Part of a small language model's weights: untied embeddings, 2062 steps.
Each number is 50 + 10 x the weight over its row's rms, rounded and kept within 0 to 99. Layers, rows and columns count from 0. The size before them is the row's rms in percent of the matrix's.

# up: layer 9 MLP up, 768x192, rms 0.128, rows 530-582, columns 0-63
# down: layer 9 MLP down (transposed), 768x192, rms 0.138, rows 530-581, columns 0-63
up530 105:43 63 50 54 53 54 43 57 32 47 55 41 54 41 37 53 41 51 48 58 55 35 57 66 46 24 53 51 62 63 36 45 38 46 48 59 65 52 38 39 56 56 55 54 45 55 49 57 38 58 53 70 45 73 45 58 57 57 45 62 66 30 57 53
down530 110:55 56 46 69 66 49 39 53 50 43 61 35 38 56 56 58 42 44 53 53 53 54 53 72 62 51 43 61 32 46 43 45 40 49 44 51 60 56 49 46 53 42 54 29 40 41 41 32 42 53 56 42 56 60 52 41 53 54 52 47 57 35 44 42
up531 097:47 29 73 42 52 43 50 39 49 52 35 34 43 37 35 55 61 45 53 53 33 41 35 49 54 44 60 52 31 45 60 52 73 45 42 39 34 57 58 40 38 74 61 43 59 67 54 39 54 40 45 66 42 42 58 42 55 43 56 83 43 47 61 31
down531 099:63 69 45 55 48 61 52 54 48 56 58 46 43 43 63 34 67 59 54 60 55 50 55 38 55 82 52 36 57 53 63 48 53 52 48 52 52 60 55 57 44 44 48 47 42 35 44 53 63 68 51 31 68 61 37 40 45 45 28 45 39 58 58 57
up532 095:43 40 59 67 65 70 54 47 53 43 36 50 45 54 49 59 43 63 66 59 59 51 44 63 34 43 42 46 46 42 59 48 49 49 57 48 49 53 40 51 47 54 60 44 51 43 48 32 55 50 58 60 53 50 44 47 58 59 45 60 50 56 43 51
down532 098:41 51 46 50 47 51 47 42 38 37 63 57 63 32 61 58 47 54 62 65 60 43 47 26 56 32 63 63 36 55 44 33 36 65 45 48 53 59 58 52 55 59 46 37 50 48 39 51 25 47 23 49 53 59 36 57 53 34 47 51 44 53 56 55
up533 097:63 59 55 55 48 35 36 56 47 62 50 59 51 63 45 47 43 50 39 49 42 37 40 55 44 44 49 55 65 53 58 45 57 43 43 45 60 50 52 49 54 43 34 52 63 45 54 44 32 41 45 61 55 40 74 39 33 62 62 34 59 52 40 68
down533 099:50 47 60 57 47 35 49 29 37 53 28 66 35 53 51 55 39 36 53 49 53 47 58 46 45 46 46 45 51 63 56 41 54 59 35 48 53 28 41 23 30 63 53 41 50 57 63 34 49 65 38 63 66 53 38 52 34 58 53 39 61 62 52 64
up534 099:40 67 51 54 41 50 49 60 43 50 55 55 53 34 54 36 36 66 67 39 53 51 50 36 48 41 55 58 61 59 57 45 45 39 68 74 64 59 43 43 55 43 44 39 65 51 50 48 63 52 33 65 56 55 54 52 52 50 54 54 59 33 51 41
down534 098:64 51 49 83 64 53 54 62 61 61 40 50 51 57 57 55 55 48 51 45 44 55 53 46 57 67 51 53 40 44 32 52 57 69 42 48 52 56 53 51 51 53 38 49 52 58 48 46 44 59 44 64 57 47 65 59 55 54 60 46 49 66 47 64
up535 102:38 49 50 42 60 59 53 64 38 47 34 60 47 51 45 49 48 53 32 42 46 64 29 43 53 40 46 46 43 44 41 43 44 60 41 38 53 63 37 55 39 36 64 34 61 50 38 52 46 56 53 66 58 70 50 39 43 37 57 51 42 48 37 57
down535 096:45 49 30 48 53 39 43 54 43 41 55 41 61 43 50 52 52 48 47 44 53 52 66 54 49 33 40 62 67 46 50 58 38 69 39 51 63 73 47 36 49 54 37 55 46 33 66 73 37 37 63 70 48 37 41 52 46 51 42 47 65 60 33 27
up536 098:54 35 60 45 48 36 68 36 55 50 65 35 54 42 49 49 49 43 53 62 48 58 53 33 62 47 48 44 66 46 50 37 34 44 34 48 63 62 50 49 43 30 59 49 49 53 52 36 59 53 53 66 58 55 63 41 47 58 54 49 45 37 46 54
down536 098:19 60 51 39 47 55 63 61 49 62 48 49 41 47 48 63 51 45 65 48 45 38 43 59 55 67 58 73 59 56 53 59 64 62 60 47 48 56 45 53 50 42 57 54 37 52 52 59 46 36 52 40 50 43 53 53 63 61 45 45 53 47 59 65
up537 096:39 56 53 44 37 39 49 47 49 52 59 60 52 54 36 48 43 48 47 48 46 41 32 63 51 43 49 66 65 46 59 56 55 39 49 40 45 44 41 53 37 48 57 55 55 31 62 53 69 67 52 52 30 54 31 45 67 41 55 54 61 57 55 37
down537 106:71 46 47 50 45 51 43 58 65 46 63 53 49 55 58 39 50 65 52 63 43 32 75 60 57 33 38 55 47 56 46 52 66 40 54 58 16 69 57 54 48 53 27 48 57 50 62 56 65 52 55 37 69 60 51 54 39 54 56 65 72 61 54 45
up538 106:56 54 49 58 43 52 59 44 42 51 50 75 61 59 52 66 52 48 51 26 80 61 54 31 52 46 38 43 66 63 56 47 44 49 39 44 62 58 48 43 54 54 54 53 57 34 30 50 37 15 45 46 40 53 61 51 52 68 67 36 54 67 71 48
down538 110:64 59 47 60 60 56 56 50 44 65 46 36 52 49 67 43 60 68 57 68 42 36 47 59 59 57 45 52 53 47 61 35 32 36 62 48 40 50 48 36 54 40 60 59 54 36 36 64 51 44 43 47 28 54 41 32 64 60 54 57 56 52 57 40
up539 112:42 57 54 58 57 54 47 50 38 52 51 27 45 42 69 49 44 50 47 54 56 57 40 50 28 42 44 48 48 44 56 41 54 48 62 61 52 48 45 53 61 46 54 38 46 60 27 40 44 40 45 41 59 70 43 37 55 44 54 46 58 47 29 54
down539 110:58 34 42 26 52 54 48 50 46 49 78 54 41 44 60 37 46 52 57 37 51 67 47 47 38 56 63 37 48 37 57 64 42 55 48 65 57 47 63 48 61 55 55 64 64 49 55 35 65 46 32 60 58 58 32 51 49 27 34 30 53 51 47 48
up540 102:35 50 48 40 61 47 40 57 51 57 47 61 48 41 53 54 59 59 38 48 72 61 60 60 57 52 33 53 31 50 72 66 60 39 47 51 55 55 63 65 57 46 38 48 45 59 53 58 44 59 59 33 46 59 40 55 44 48 61 60 59 45 45 66
down540 105:47 37 56 31 51 45 47 56 19 39 58 50 69 38 50 61 47 48 40 51 49 59 45 62 43 56 45 42 43 43 50 35 43 38 55 47 54 60 42 33 39 49 54 63 39 31 64 55 34 72 46 53 41 46 46 36 57 37 62 48 59 48 45 53
up541 095:62 39 57 47 47 52 57 55 38 43 47 39 60 53 57 41 50 40 51 48 57 42 43 58 48 54 55 60 51 50 44 53 47 52 53 59 67 59 58 71 65 40 47 63 29 46 34 44 42 38 56 45 52 52 68 52 60 36 42 41 49 65 39 46
down541 095:46 26 50 49 60 46 58 71 44 60 24 41 53 50 43 59 48 53 54 39 44 56 50 54 44 66 52 44 47 65 45 76 50 55 54 55 37 53 46 48 52 43 61 43 38 53 31 55 58 64 48 59 42 46 35 66 44 47 31 66 54 61 55 52
up542 095:45 34 33 41 44 64 48 74 44 40 58 60 48 48 41 54 62 67 68 34 42 59 52 59 48 39 68 46 27 51 56 60 62 46 48 41 48 53 61 40 59 60 55 50 43 59 55 67 51 42 54 46 42 60 28 39 42 70 50 42 48 64 55 38
down542 095:44 42 50 47 60 47 61 40 29 64 44 50 54 41 40 35 48 49 44 73 59 43 49 58 37 65 29 50 64 62 56 40 56 48 55 51 41 28 61 54 44 37 51 51 46 51 43 55 43 53 51 52 56 35 61 67 50 50 59 47 40 34 46 50
up543 109:41 54 50 52 36 37 53 45 54 33 58 60 47 45 56 64 50 68 41 51 45 42 46 50 65 42 44 46 50 41 44 53 46 43 53 42 47 54 37 58 57 62 40 50 49 48 59 27 52 64 46 62 40 49 75 60 46 70 51 50 56 31 51 32
down543 111:53 50 54 34 58 50 51 60 31 60 69 65 64 41 42 52 34 63 42 54 63 35 59 32 40 49 63 72 57 39 45 59 47 41 45 51 35 38 38 40 48 56 44 62 59 52 49 43 28 53 34 55 39 41 64 57 44 42 56 64 44 39 69 35
up544 100:36 35 51 42 63 69 47 42 48 38 40 41 79 65 48 32 48 46 36 44 39 49 56 44 64 54 51 46 49 41 47 41 59 41 49 50 42 63 48 43 34 70 54 65 64 69 47 59 56 60 48 38 69 54 50 51 39 42 60 43 72 41 53 58
down544 107:48 54 46 49 52 41 41 52 40 47 35 49 47 54 40 50 43 52 53 64 35 63 53 60 47 55 58 36 55 39 48 61 59 44 46 52 26 36 60 52 56 72 46 33 57 56 61 52 57 52 61 47 28 47 55 45 54 50 48 48 64 64 50 62
up545 096:56 41 54 31 62 31 63 40 61 49 58 43 65 62 32 48 40 54 58 31 45 59 53 39 61 47 53 46 35 66 37 58 41 56 45 48 56 56 46 56 49 54 42 47 51 43 36 46 44 56 22 53 54 55 46 37 53 61 48 60 63 35 40 57
down545 106:71 41 60 62 47 62 58 48 44 62 46 54 37 45 52 50 47 73 24 49 55 47 50 51 70 47 51 68 40 60 39 48 37 45 54 62 62 55 50 59 47 49 64 39 47 57 50 57 62 58 46 43 69 59 47 55 52 54 66 72 53 49 47 42
up546 112:58 39 52 35 45 42 40 47 58 36 48 63 52 43 37 43 57 54 60 68 42 56 46 46 47 63 64 51 25 34 69 48 44 52 43 66 35 57 56 41 49 64 45 53 47 53 42 48 50 44 64 52 56 59 52 40 48 38 60 41 48 73 67 37
down546 099:64 23 54 49 46 62 40 64 41 37 42 51 67 41 33 41 49 76 41 53 65 41 54 60 50 28 44 49 53 33 54 51 43 68 39 67 56 49 52 45 46 48 50 53 43 51 55 47 70 78 61 52 38 57 46 47 42 58 54 49 53 55 69 44
up547 102:51 46 49 62 50 62 41 46 61 51 51 50 32 55 38 45 52 57 64 54 50 34 48 65 64 56 40 67 48 39 58 41 55 51 44 54 36 41 48 44 50 69 63 47 44 44 40 36 38 51 39 47 35 53 40 45 71 45 41 65 38 38 83 43
down547 105:70 48 51 62 36 61 50 43 35 54 32 49 62 76 39 59 39 58 46 57 41 46 42 36 70 45 75 40 59 35 49 29 21 67 60 55 58 55 37 38 50 52 49 50 55 42 41 51 42 56 47 55 38 51 51 44 53 50 65 52 45 69 55 50
up548 086:42 49 55 41 57 50 40 60 57 42 55 42 49 37 60 75 66 42 35 56 41 51 62 52 44 40 26 51 53 33 47 57 62 46 57 52 58 53 54 48 71 42 46 71 55 52 62 62 33 49 33 34 47 58 52 56 47 51 43 56 35 37 45 44
down548 090:67 60 56 48 36 46 39 45 54 37 33 44 55 39 48 55 58 36 67 43 60 40 33 46 49 57 50 60 24 54 47 43 54 41 65 62 51 48 54 49 59 46 32 58 61 61 52 70 51 29 57 57 56 57 72 59 50 43 54 71 70 36 58 59
up549 098:51 58 55 61 36 42 70 53 61 31 32 46 51 54 53 56 44 70 35 47 53 47 57 57 37 52 26 63 34 37 50 46 39 38 50 46 61 63 56 53 60 49 52 67 47 40 38 51 73 46 57 41 54 67 55 48 39 47 60 53 41 55 62 50
down549 095:64 23 65 64 43 43 41 47 48 60 57 58 40 50 43 68 53 50 46 57 49 63 56 42 52 45 58 55 47 48 39 50 66 57 41 44 59 58 38 41 40 42 44 34 62 39 56 42 52 44 68 58 65 37 48 42 50 54 44 56 59 39 42 41
up550 111:38 38 43 27 38 54 51 63 40 56 20 47 58 63 61 48 38 47 57 50 57 74 52 69 64 46 50 59 74 50 67 43 53 54 68 59 54 51 55 47 52 54 46 43 65 48 55 36 50 58 47 61 59 60 72 49 32 44 63 56 45 52 41 67
down550 108:64 41 33 42 43 50 36 44 53 59 43 27 55 73 50 48 44 36 41 55 66 35 78 60 61 43 53 59 50 42 62 64 66 46 37 58 41 44 56 35 54 55 44 62 35 56 48 66 50 61 55 58 54 54 48 32 41 48 44 40 55 41 58 52
up551 092:60 41 39 55 51 34 44 50 44 41 55 50 55 41 33 47 61 59 58 76 46 48 41 53 47 59 41 40 48 59 49 49 44 60 76 40 44 48 50 47 46 53 58 51 52 45 51 47 42 33 44 59 46 63 40 33 39 46 68 17 77 58 52 36
down551 097:48 54 33 54 67 47 56 37 56 61 52 70 44 49 42 62 40 33 30 50 56 35 27 44 50 59 49 53 49 73 40 61 50 49 54 53 44 44 56 59 65 55 55 32 45 31 61 49 48 43 51 64 46 48 64 44 44 32 40 63 67 56 34 51
up552 091:47 46 58 45 52 51 61 51 48 48 68 59 60 49 43 45 33 51 48 49 41 57 65 42 54 48 44 64 46 37 45 56 53 47 57 42 37 69 48 38 52 51 58 42 41 39 70 55 72 42 44 59 50 39 52 43 48 28 66 66 43 39 49 45
down552 087:48 52 49 40 61 35 50 62 52 60 49 37 45 72 52 43 39 51 56 46 50 55 47 46 34 45 49 60 49 54 53 33 62 53 63 58 47 40 53 41 68 49 63 66 45 46 45 40 41 41 39 41 59 40 49 62 58 49 58 48 71 39 61 52
up553 111:66 50 41 33 53 31 44 45 73 38 45 54 61 55 44 59 61 45 55 52 54 49 50 38 59 54 55 70 35 40 53 56 49 46 56 34 53 52 41 56 45 44 53 57 44 29 45 40 31 49 34 72 51 64 51 39 51 23 62 44 49 57 65 34
down553 109:53 40 48 62 41 23 47 57 40 47 39 76 28 47 47 68 46 55 25 62 53 50 42 36 60 48 45 55 52 40 54 52 58 28 50 40 59 56 49 54 43 50 49 49 47 32 37 47 56 47 44 33 35 56 60 46 51 53 44 61 62 52 67 45
up554 098:46 37 51 42 52 33 62 40 69 48 56 45 50 52 65 46 47 43 46 48 51 57 47 47 44 50 61 54 53 50 44 53 40 48 62 51 57 55 63 52 53 63 54 17 78 46 30 47 62 49 29 53 38 46 51 46 63 46 45 49 57 42 49 48
down554 092:50 54 47 47 41 44 52 46 59 61 58 60 48 65 56 37 51 50 47 45 44 42 57 39 57 44 36 59 49 47 58 47 61 52 36 46 43 43 52 48 42 48 74 73 62 38 47 35 64 67 58 65 54 43 46 49 44 50 44 57 47 52 38 63
up555 100:46 64 35 46 64 60 46 45 36 43 57 63 42 66 38 71 60 37 51 61 59 41 44 45 34 57 63 40 53 38 53 41 45 53 58 24 38 62 53 41 34 65 55 57 57 53 47 54 63 47 48 59 43 56 50 55 47 68 53 39 49 64 52 44
down555 109:74 41 50 34 45 45 49 59 41 44 47 44 45 36 44 50 45 49 53 37 37 37 40 48 68 53 64 61 44 46 51 67 56 63 44 66 50 58 39 64 63 51 57 28 60 40 38 47 65 57 75 78 34 42 54 56 49 59 39 53 32 47 55 56
up556 097:64 48 51 69 44 45 67 42 59 55 48 52 38 45 51 46 48 58 54 70 51 47 44 48 68 47 43 63 45 29 56 59 61 69 30 69 59 62 52 56 59 35 49 76 50 63 45 60 51 43 38 48 55 44 42 55 54 44 55 57 50 58 51 56
down556 102:59 40 72 35 54 54 45 43 58 56 35 52 40 46 64 38 52 56 63 46 51 59 51 46 56 68 62 70 36 45 53 53 45 54 42 57 45 58 41 39 44 43 38 41 35 39 52 51 51 45 73 44 42 65 58 48 53 39 53 47 50 55 61 52
up557 091:46 57 31 45 51 48 55 50 46 50 42 38 39 69 50 42 48 56 67 51 38 56 64 47 65 60 49 47 45 66 50 51 40 37 36 46 37 42 56 50 27 60 49 45 54 49 47 53 51 36 51 52 64 54 55 46 33 67 61 40 74 53 41 43
down557 092:42 48 50 41 29 41 49 67 52 39 34 49 51 53 59 52 59 58 56 47 26 43 52 63 52 62 58 64 46 52 46 48 38 60 45 53 55 34 33 45 51 39 61 59 42 52 51 54 60 40 68 40 45 44 54 64 64 42 46 55 39 39 52 40
up558 112:42 67 72 60 53 54 37 62 58 41 45 39 49 38 44 44 59 49 48 40 54 54 45 59 46 31 46 57 61 52 56 39 52 25 57 48 43 58 65 45 53 62 20 43 38 42 58 30 56 46 51 52 53 51 51 53 59 53 51 38 57 54 57 49
down558 098:62 51 59 31 59 60 45 43 65 56 50 48 45 52 60 30 61 60 41 58 48 40 49 51 50 53 50 51 53 43 47 48 60 52 44 59 65 56 60 60 66 58 30 36 49 42 40 61 46 34 62 41 54 63 36 54 64 47 45 31 54 40 46 54
up559 095:45 44 35 33 59 32 54 61 66 52 44 58 34 46 31 51 50 45 58 53 53 41 57 48 44 60 63 40 53 62 44 48 58 41 50 58 55 55 42 60 47 45 48 37 38 40 45 39 63 40 51 56 48 47 64 50 39 50 44 18 29 58 36 49
down559 097:39 54 57 56 44 56 57 44 57 54 49 36 51 35 55 51 39 65 46 47 46 34 58 33 59 56 39 60 54 42 43 43 47 42 36 66 35 70 37 29 34 49 32 67 56 51 64 45 42 32 37 38 42 48 60 55 50 45 45 60 35 36 47 50
up560 098:46 43 41 58 47 42 56 45 50 55 42 37 39 41 35 32 37 44 58 49 77 47 56 59 48 47 34 64 61 34 46 50 51 53 57 52 59 41 39 45 54 57 45 55 48 61 36 57 33 33 53 56 39 38 36 70 50 51 49 39 52 44 65 51
down560 098:49 52 60 51 37 42 62 51 40 45 63 49 28 52 48 43 43 57 47 44 47 32 43 44 61 33 49 34 52 59 54 43 41 53 47 30 49 46 41 57 49 51 53 48 43 55 67 53 31 46 60 45 57 48 57 68 49 42 47 41 56 64 54 48
up561 120:57 50 61 47 52 47 49 43 63 64 47 73 57 47 36 42 60 43 54 71 46 50 31 44 44 58 63 42 54 43 48 33 26 51 45 46 55 62 54 80 59 44 58 49 55 44 53 65 43 53 51 68 49 54 59 51 46 45 45 50 63 43 44 44
down561 095:47 54 51 51 33 55 51 42 48 65 51 73 43 57 46 50 55 43 36 60 59 31 55 51 75 62 70 44 40 36 51 51 46 53 41 54 59 51 66 60 59 58 50 46 62 33 64 62 29 41 59 61 53 58 72 51 44 60 46 48 55 37 52 24
up562 094:53 45 75 49 45 49 39 63 55 50 52 58 50 62 40 46 55 43 46 45 37 56 65 47 38 76 36 64 52 60 57 39 53 52 53 51 45 37 43 37 50 47 64 67 63 75 53 55 55 32 32 58 42 37 46 55 58 56 54 46 48 56 59 59
down562 097:38 37 59 57 49 46 42 58 56 54 39 32 45 48 63 50 80 43 65 55 44 43 53 38 59 42 53 46 50 52 49 69 55 57 76 37 51 36 59 48 51 45 38 44 61 49 44 57 48 71 50 41 55 64 40 54 56 58 32 30 64 28 64 39
up563 105:56 65 47 49 48 39 55 47 55 63 44 49 64 47 45 81 57 48 20 62 38 33 70 52 49 36 41 56 59 51 47 45 60 58 46 43 76 57 47 43 43 55 49 49 33 42 67 43 28 51 47 55 60 40 59 49 43 44 32 52 57 65 31 47
down563 107:50 48 75 38 34 57 40 67 54 52 44 55 49 63 63 48 37 71 56 54 29 46 39 47 49 48 60 37 45 55 59 47 61 55 60 68 47 62 52 51 40 39 53 70 56 50 57 45 37 38 30 63 56 40 51 44 71 42 55 63 33 44 52 49
up564 101:47 66 59 53 53 46 43 36 63 38 35 54 57 54 53 39 36 53 51 44 66 50 62 63 36 46 39 48 49 39 31 58 59 48 64 49 64 52 36 69 42 55 54 64 64 61 48 40 58 62 37 42 46 63 69 44 43 59 56 41 57 44 44 31
down564 103:43 41 40 71 44 62 43 64 51 43 35 66 50 56 44 53 53 39 49 45 50 41 72 60 55 46 69 40 71 41 30 60 45 55 64 36 47 50 49 57 24 46 43 38 49 57 58 41 53 35 43 50 58 60 53 44 45 53 56 42 44 48 55 66
up565 099:50 62 60 44 40 49 48 48 49 60 64 56 42 58 51 44 32 42 69 35 35 41 39 44 49 64 45 53 58 50 44 40 39 60 35 51 52 64 37 57 57 54 36 32 62 50 61 58 40 54 48 39 38 60 73 26 38 46 63 40 53 51 55 52
down565 108:55 61 53 58 59 48 47 23 52 60 52 47 58 28 69 36 46 53 54 52 56 69 56 49 34 44 47 32 65 56 42 36 54 54 52 58 43 74 48 47 66 64 42 54 38 50 55 52 55 59 44 48 52 63 58 42 57 56 44 52 52 41 67 45
up566 104:49 56 45 55 65 62 38 51 55 63 67 51 44 45 41 29 39 33 58 53 22 60 51 48 40 71 49 53 48 36 56 67 49 49 54 47 58 52 58 44 41 42 30 44 43 51 44 48 42 74 59 71 47 66 56 46 61 50 58 59 61 40 61 51
down566 101:43 54 30 34 54 45 40 65 62 69 60 33 38 48 58 51 51 47 61 55 41 60 46 40 42 41 60 51 35 50 59 57 48 40 62 46 54 30 38 37 40 51 46 57 57 67 49 40 46 73 55 51 69 42 46 55 47 56 41 38 46 52 47 34
up567 092:41 50 38 53 54 49 50 47 51 44 54 44 54 42 54 48 45 55 50 69 48 54 48 55 57 50 60 44 55 60 61 70 57 43 37 58 46 52 45 27 53 54 49 57 56 43 50 48 48 41 50 40 36 55 55 38 65 51 40 55 43 39 54 42
down567 102:57 37 49 53 60 66 38 39 47 55 46 40 52 61 42 43 39 40 52 60 44 67 43 46 63 40 66 50 56 74 52 49 58 48 54 71 57 72 44 59 57 59 52 46 48 56 51 50 61 61 51 45 47 45 67 47 62 61 63 47 53 42 51 64
up568 097:47 28 29 51 25 49 32 45 42 44 41 48 38 46 62 43 54 54 45 35 58 71 40 48 53 47 35 41 63 36 61 44 68 52 47 53 65 53 63 46 57 32 42 50 52 57 54 47 57 62 35 38 51 44 69 41 60 34 47 37 58 45 47 45
down568 100:56 45 46 66 46 48 46 69 27 54 50 53 40 43 37 48 44 37 65 53 62 51 63 53 46 42 56 51 58 50 41 56 45 51 55 34 55 36 53 50 45 62 51 58 38 45 52 54 64 55 60 57 48 63 54 47 48 62 63 44 43 55 54 54
up569 097:47 41 61 42 25 48 65 56 51 47 53 47 49 52 45 49 59 45 35 59 54 50 65 37 70 42 56 54 36 53 48 51 40 52 49 44 51 61 42 25 51 55 59 38 57 41 71 32 58 55 48 38 58 55 60 45 54 41 62 47 64 66 35 44
down569 100:59 63 40 63 43 47 45 53 51 33 57 51 61 32 43 57 45 69 57 57 42 32 73 50 66 44 51 40 56 40 66 41 50 59 50 28 42 55 52 45 64 46 66 47 42 26 40 51 49 52 59 62 59 38 42 52 36 43 43 43 47 37 39 45
up570 099:31 58 55 63 79 64 40 55 27 55 59 49 62 31 35 34 58 53 56 41 53 73 57 46 40 36 45 51 46 41 50 47 61 46 66 46 55 52 43 57 66 45 36 54 40 52 69 57 45 55 56 61 47 75 64 63 65 59 44 51 55 60 67 54
down570 098:50 65 62 30 50 65 57 45 44 66 51 45 32 60 53 63 45 46 44 67 54 34 53 44 64 55 37 49 39 58 47 56 39 58 47 38 61 42 63 29 50 54 39 50 50 66 66 46 36 39 55 52 52 43 26 54 57 50 55 44 30 44 40 49
up571 096:50 48 29 26 43 36 57 69 48 57 55 53 44 68 72 58 46 71 51 48 48 44 40 61 43 44 45 46 51 41 70 57 47 45 61 53 47 55 57 50 47 64 55 67 60 59 50 62 55 33 44 55 38 39 53 48 53 49 65 57 51 41 54 42
down571 090:45 55 31 42 35 51 46 38 53 38 42 54 57 51 57 37 52 39 43 47 64 47 62 58 56 37 63 49 42 43 43 40 39 36 65 58 50 40 60 56 42 33 23 57 55 54 49 66 41 52 35 52 53 51 67 36 43 64 53 32 30 41 57 46
up572 094:50 62 35 55 49 31 43 42 45 68 60 57 73 69 32 43 46 36 29 47 52 51 39 42 70 48 52 45 52 39 28 44 58 67 36 40 62 51 59 65 40 54 26 58 63 40 44 46 42 44 36 34 44 59 39 51 34 39 23 44 39 49 31 41
down572 102:37 55 45 67 56 51 54 56 33 60 47 49 65 53 61 52 54 57 60 47 53 41 49 51 46 42 42 35 47 77 47 58 42 48 53 52 46 65 64 49 65 53 39 45 51 53 69 54 40 42 21 36 48 54 40 70 50 45 38 64 53 39 51 59
up573 094:61 50 74 48 53 47 50 37 52 61 53 38 73 49 42 53 37 64 45 39 52 46 57 74 52 52 51 64 46 35 45 60 51 62 45 67 57 50 64 57 51 64 70 46 46 47 40 58 34 44 52 46 26 32 47 64 49 58 41 58 55 64 62 43
down573 100:52 38 51 68 39 43 38 48 39 41 36 26 50 45 51 53 55 29 46 48 55 40 53 40 52 38 55 42 41 57 71 53 56 44 44 45 39 57 57 59 66 47 48 67 58 46 38 65 66 52 46 64 42 66 51 34 60 59 35 47 49 61 38 48
up574 111:53 70 38 39 33 45 35 42 33 27 56 47 39 65 52 50 46 58 43 56 53 34 54 72 66 38 45 42 35 53 48 42 51 50 50 66 48 58 43 45 49 52 58 54 45 62 45 41 72 36 35 42 41 50 56 59 47 59 47 49 60 55 44 56
down574 097:57 59 53 33 46 51 46 37 58 49 51 48 56 64 27 53 34 51 55 41 61 53 41 51 53 49 38 44 62 33 37 38 41 53 44 63 48 65 48 54 27 37 41 47 54 33 55 42 67 42 45 38 29 50 56 34 50 40 75 34 49 57 48 56
up575 098:46 43 57 68 47 33 52 40 49 38 55 56 39 41 60 49 48 64 49 41 46 61 39 46 44 60 49 43 65 50 42 58 44 50 43 32 68 41 61 67 54 41 61 46 59 41 57 44 26 44 54 42 43 46 38 51 48 57 50 47 57 34 48 51
down575 097:67 56 51 46 67 66 54 53 61 48 52 50 56 38 57 52 52 51 77 46 42 65 49 50 59 52 61 52 55 35 65 62 38 49 42 54 54 53 65 60 50 49 33 33 60 51 68 53 36 34 45 67 44 50 54 57 64 36 32 50 53 34 65 51
up576 106:67 30 55 49 58 45 39 48 30 38 51 45 43 53 59 50 48 44 62 60 62 52 39 48 62 37 42 57 53 40 40 52 61 63 45 56 67 41 35 52 54 37 41 34 34 49 45 49 40 52 44 60 52 40 54 32 40 34 62 51 45 60 51 59
down576 113:31 32 62 41 46 47 64 58 39 44 47 48 59 53 43 31 43 47 42 68 53 44 56 47 49 57 48 72 41 52 69 65 52 48 53 34 43 31 39 58 50 51 46 51 45 55 55 50 44 56 35 28 57 42 38 50 62 49 46 52 34 54 72 54
up577 103:55 60 57 45 44 55 42 46 59 52 54 59 50 53 56 25 39 54 47 38 57 61 56 54 51 46 61 52 60 39 52 49 40 53 39 45 75 37 54 42 42 36 56 48 54 35 53 66 58 65 50 68 55 61 52 54 32 35 73 40 53 46 48 25
down577 096:58 50 48 57 33 48 46 67 42 38 60 56 46 48 57 54 59 58 40 58 56 38 55 43 55 46 45 43 49 39 41 48 58 53 48 31 56 19 46 38 35 45 56 35 49 43 60 49 55 54 51 47 31 53 55 68 39 43 47 39 58 65 49 38
up578 097:65 59 39 47 63 56 56 61 42 44 73 63 40 60 52 42 53 28 53 57 52 43 56 56 58 42 50 30 51 45 61 35 73 56 58 62 53 59 46 40 52 50 63 42 43 54 40 40 39 49 41 47 42 65 54 42 58 51 56 33 44 46 41 53
down578 100:56 30 56 47 82 42 29 63 61 47 54 53 56 47 36 57 31 23 55 46 52 64 45 21 68 51 38 43 41 58 62 45 55 62 55 53 42 42 53 46 51 58 59 53 47 55 58 46 47 38 53 59 53 58 44 50 67 51 59 33 47 56 57 47
up579 089:37 33 32 43 57 45 39 63 61 51 53 64 56 30 54 54 45 63 45 47 65 67 47 60 40 50 56 42 39 56 38 50 61 50 49 64 48 56 36 64 58 42 37 40 56 38 42 49 61 55 60 55 53 61 49 51 44 40 49 41 42 49 60 61
down579 099:72 45 48 48 36 32 48 63 44 45 42 41 62 37 58 36 35 57 41 47 62 31 55 65 34 77 45 43 59 53 46 59 29 65 37 59 43 62 46 45 47 43 56 56 45 51 71 44 48 47 48 60 52 47 54 40 30 50 62 50 45 56 41 47
up580 097:56 53 46 35 55 57 49 44 48 69 49 45 65 51 41 57 59 52 37 54 59 61 45 62 61 75 45 34 43 60 48 40 44 45 55 43 69 51 61 54 47 46 40 53 42 47 42 46 36 41 54 64 54 48 48 50 51 30 43 31 55 45 48 55
down580 097:63 52 52 48 31 30 59 47 53 46 59 46 34 38 37 53 44 40 58 49 55 41 53 49 54 41 32 50 33 62 50 47 48 47 61 47 39 50 60 66 43 40 42 58 52 46 64 64 30 71 44 51 63 35 56 76 36 34 36 58 62 54 45 39
up581 098:44 27 60 52 57 46 39 50 42 60 54 71 51 48 52 61 53 42 40 54 37 49 47 48 62 47 57 40 64 56 57 57 40 66 35 63 32 48 54 62 50 54 63 43 55 37 55 65 49 41 53 70 43 38 57 38 60 47 49 46 44 61 74 53
down581 110:31 48 52 48 57 45 41 30 45 65 62 24 61 48 49 61 38 43 40 49 36 40 56 50 45 58 41 36 43 61 52 47 59 60 57 69 56 36 53 51 56 52 47 50 47 63 50 59 48 49 49 39 41 50 85 54 58 49 72 63 51 45 57 43
up582 102:68 42 48 47 65 42 40 48 48 42 46 64 62 35 37 41 39 62 51 51 61 37 46 48 59 65 55 51 56 59 59 63 60 51 49 53 66 56 54 51 73 52 56 39 37 53 58 55 57 53 47 33 60 53 48 57 50 57 65 33 43 55 41 53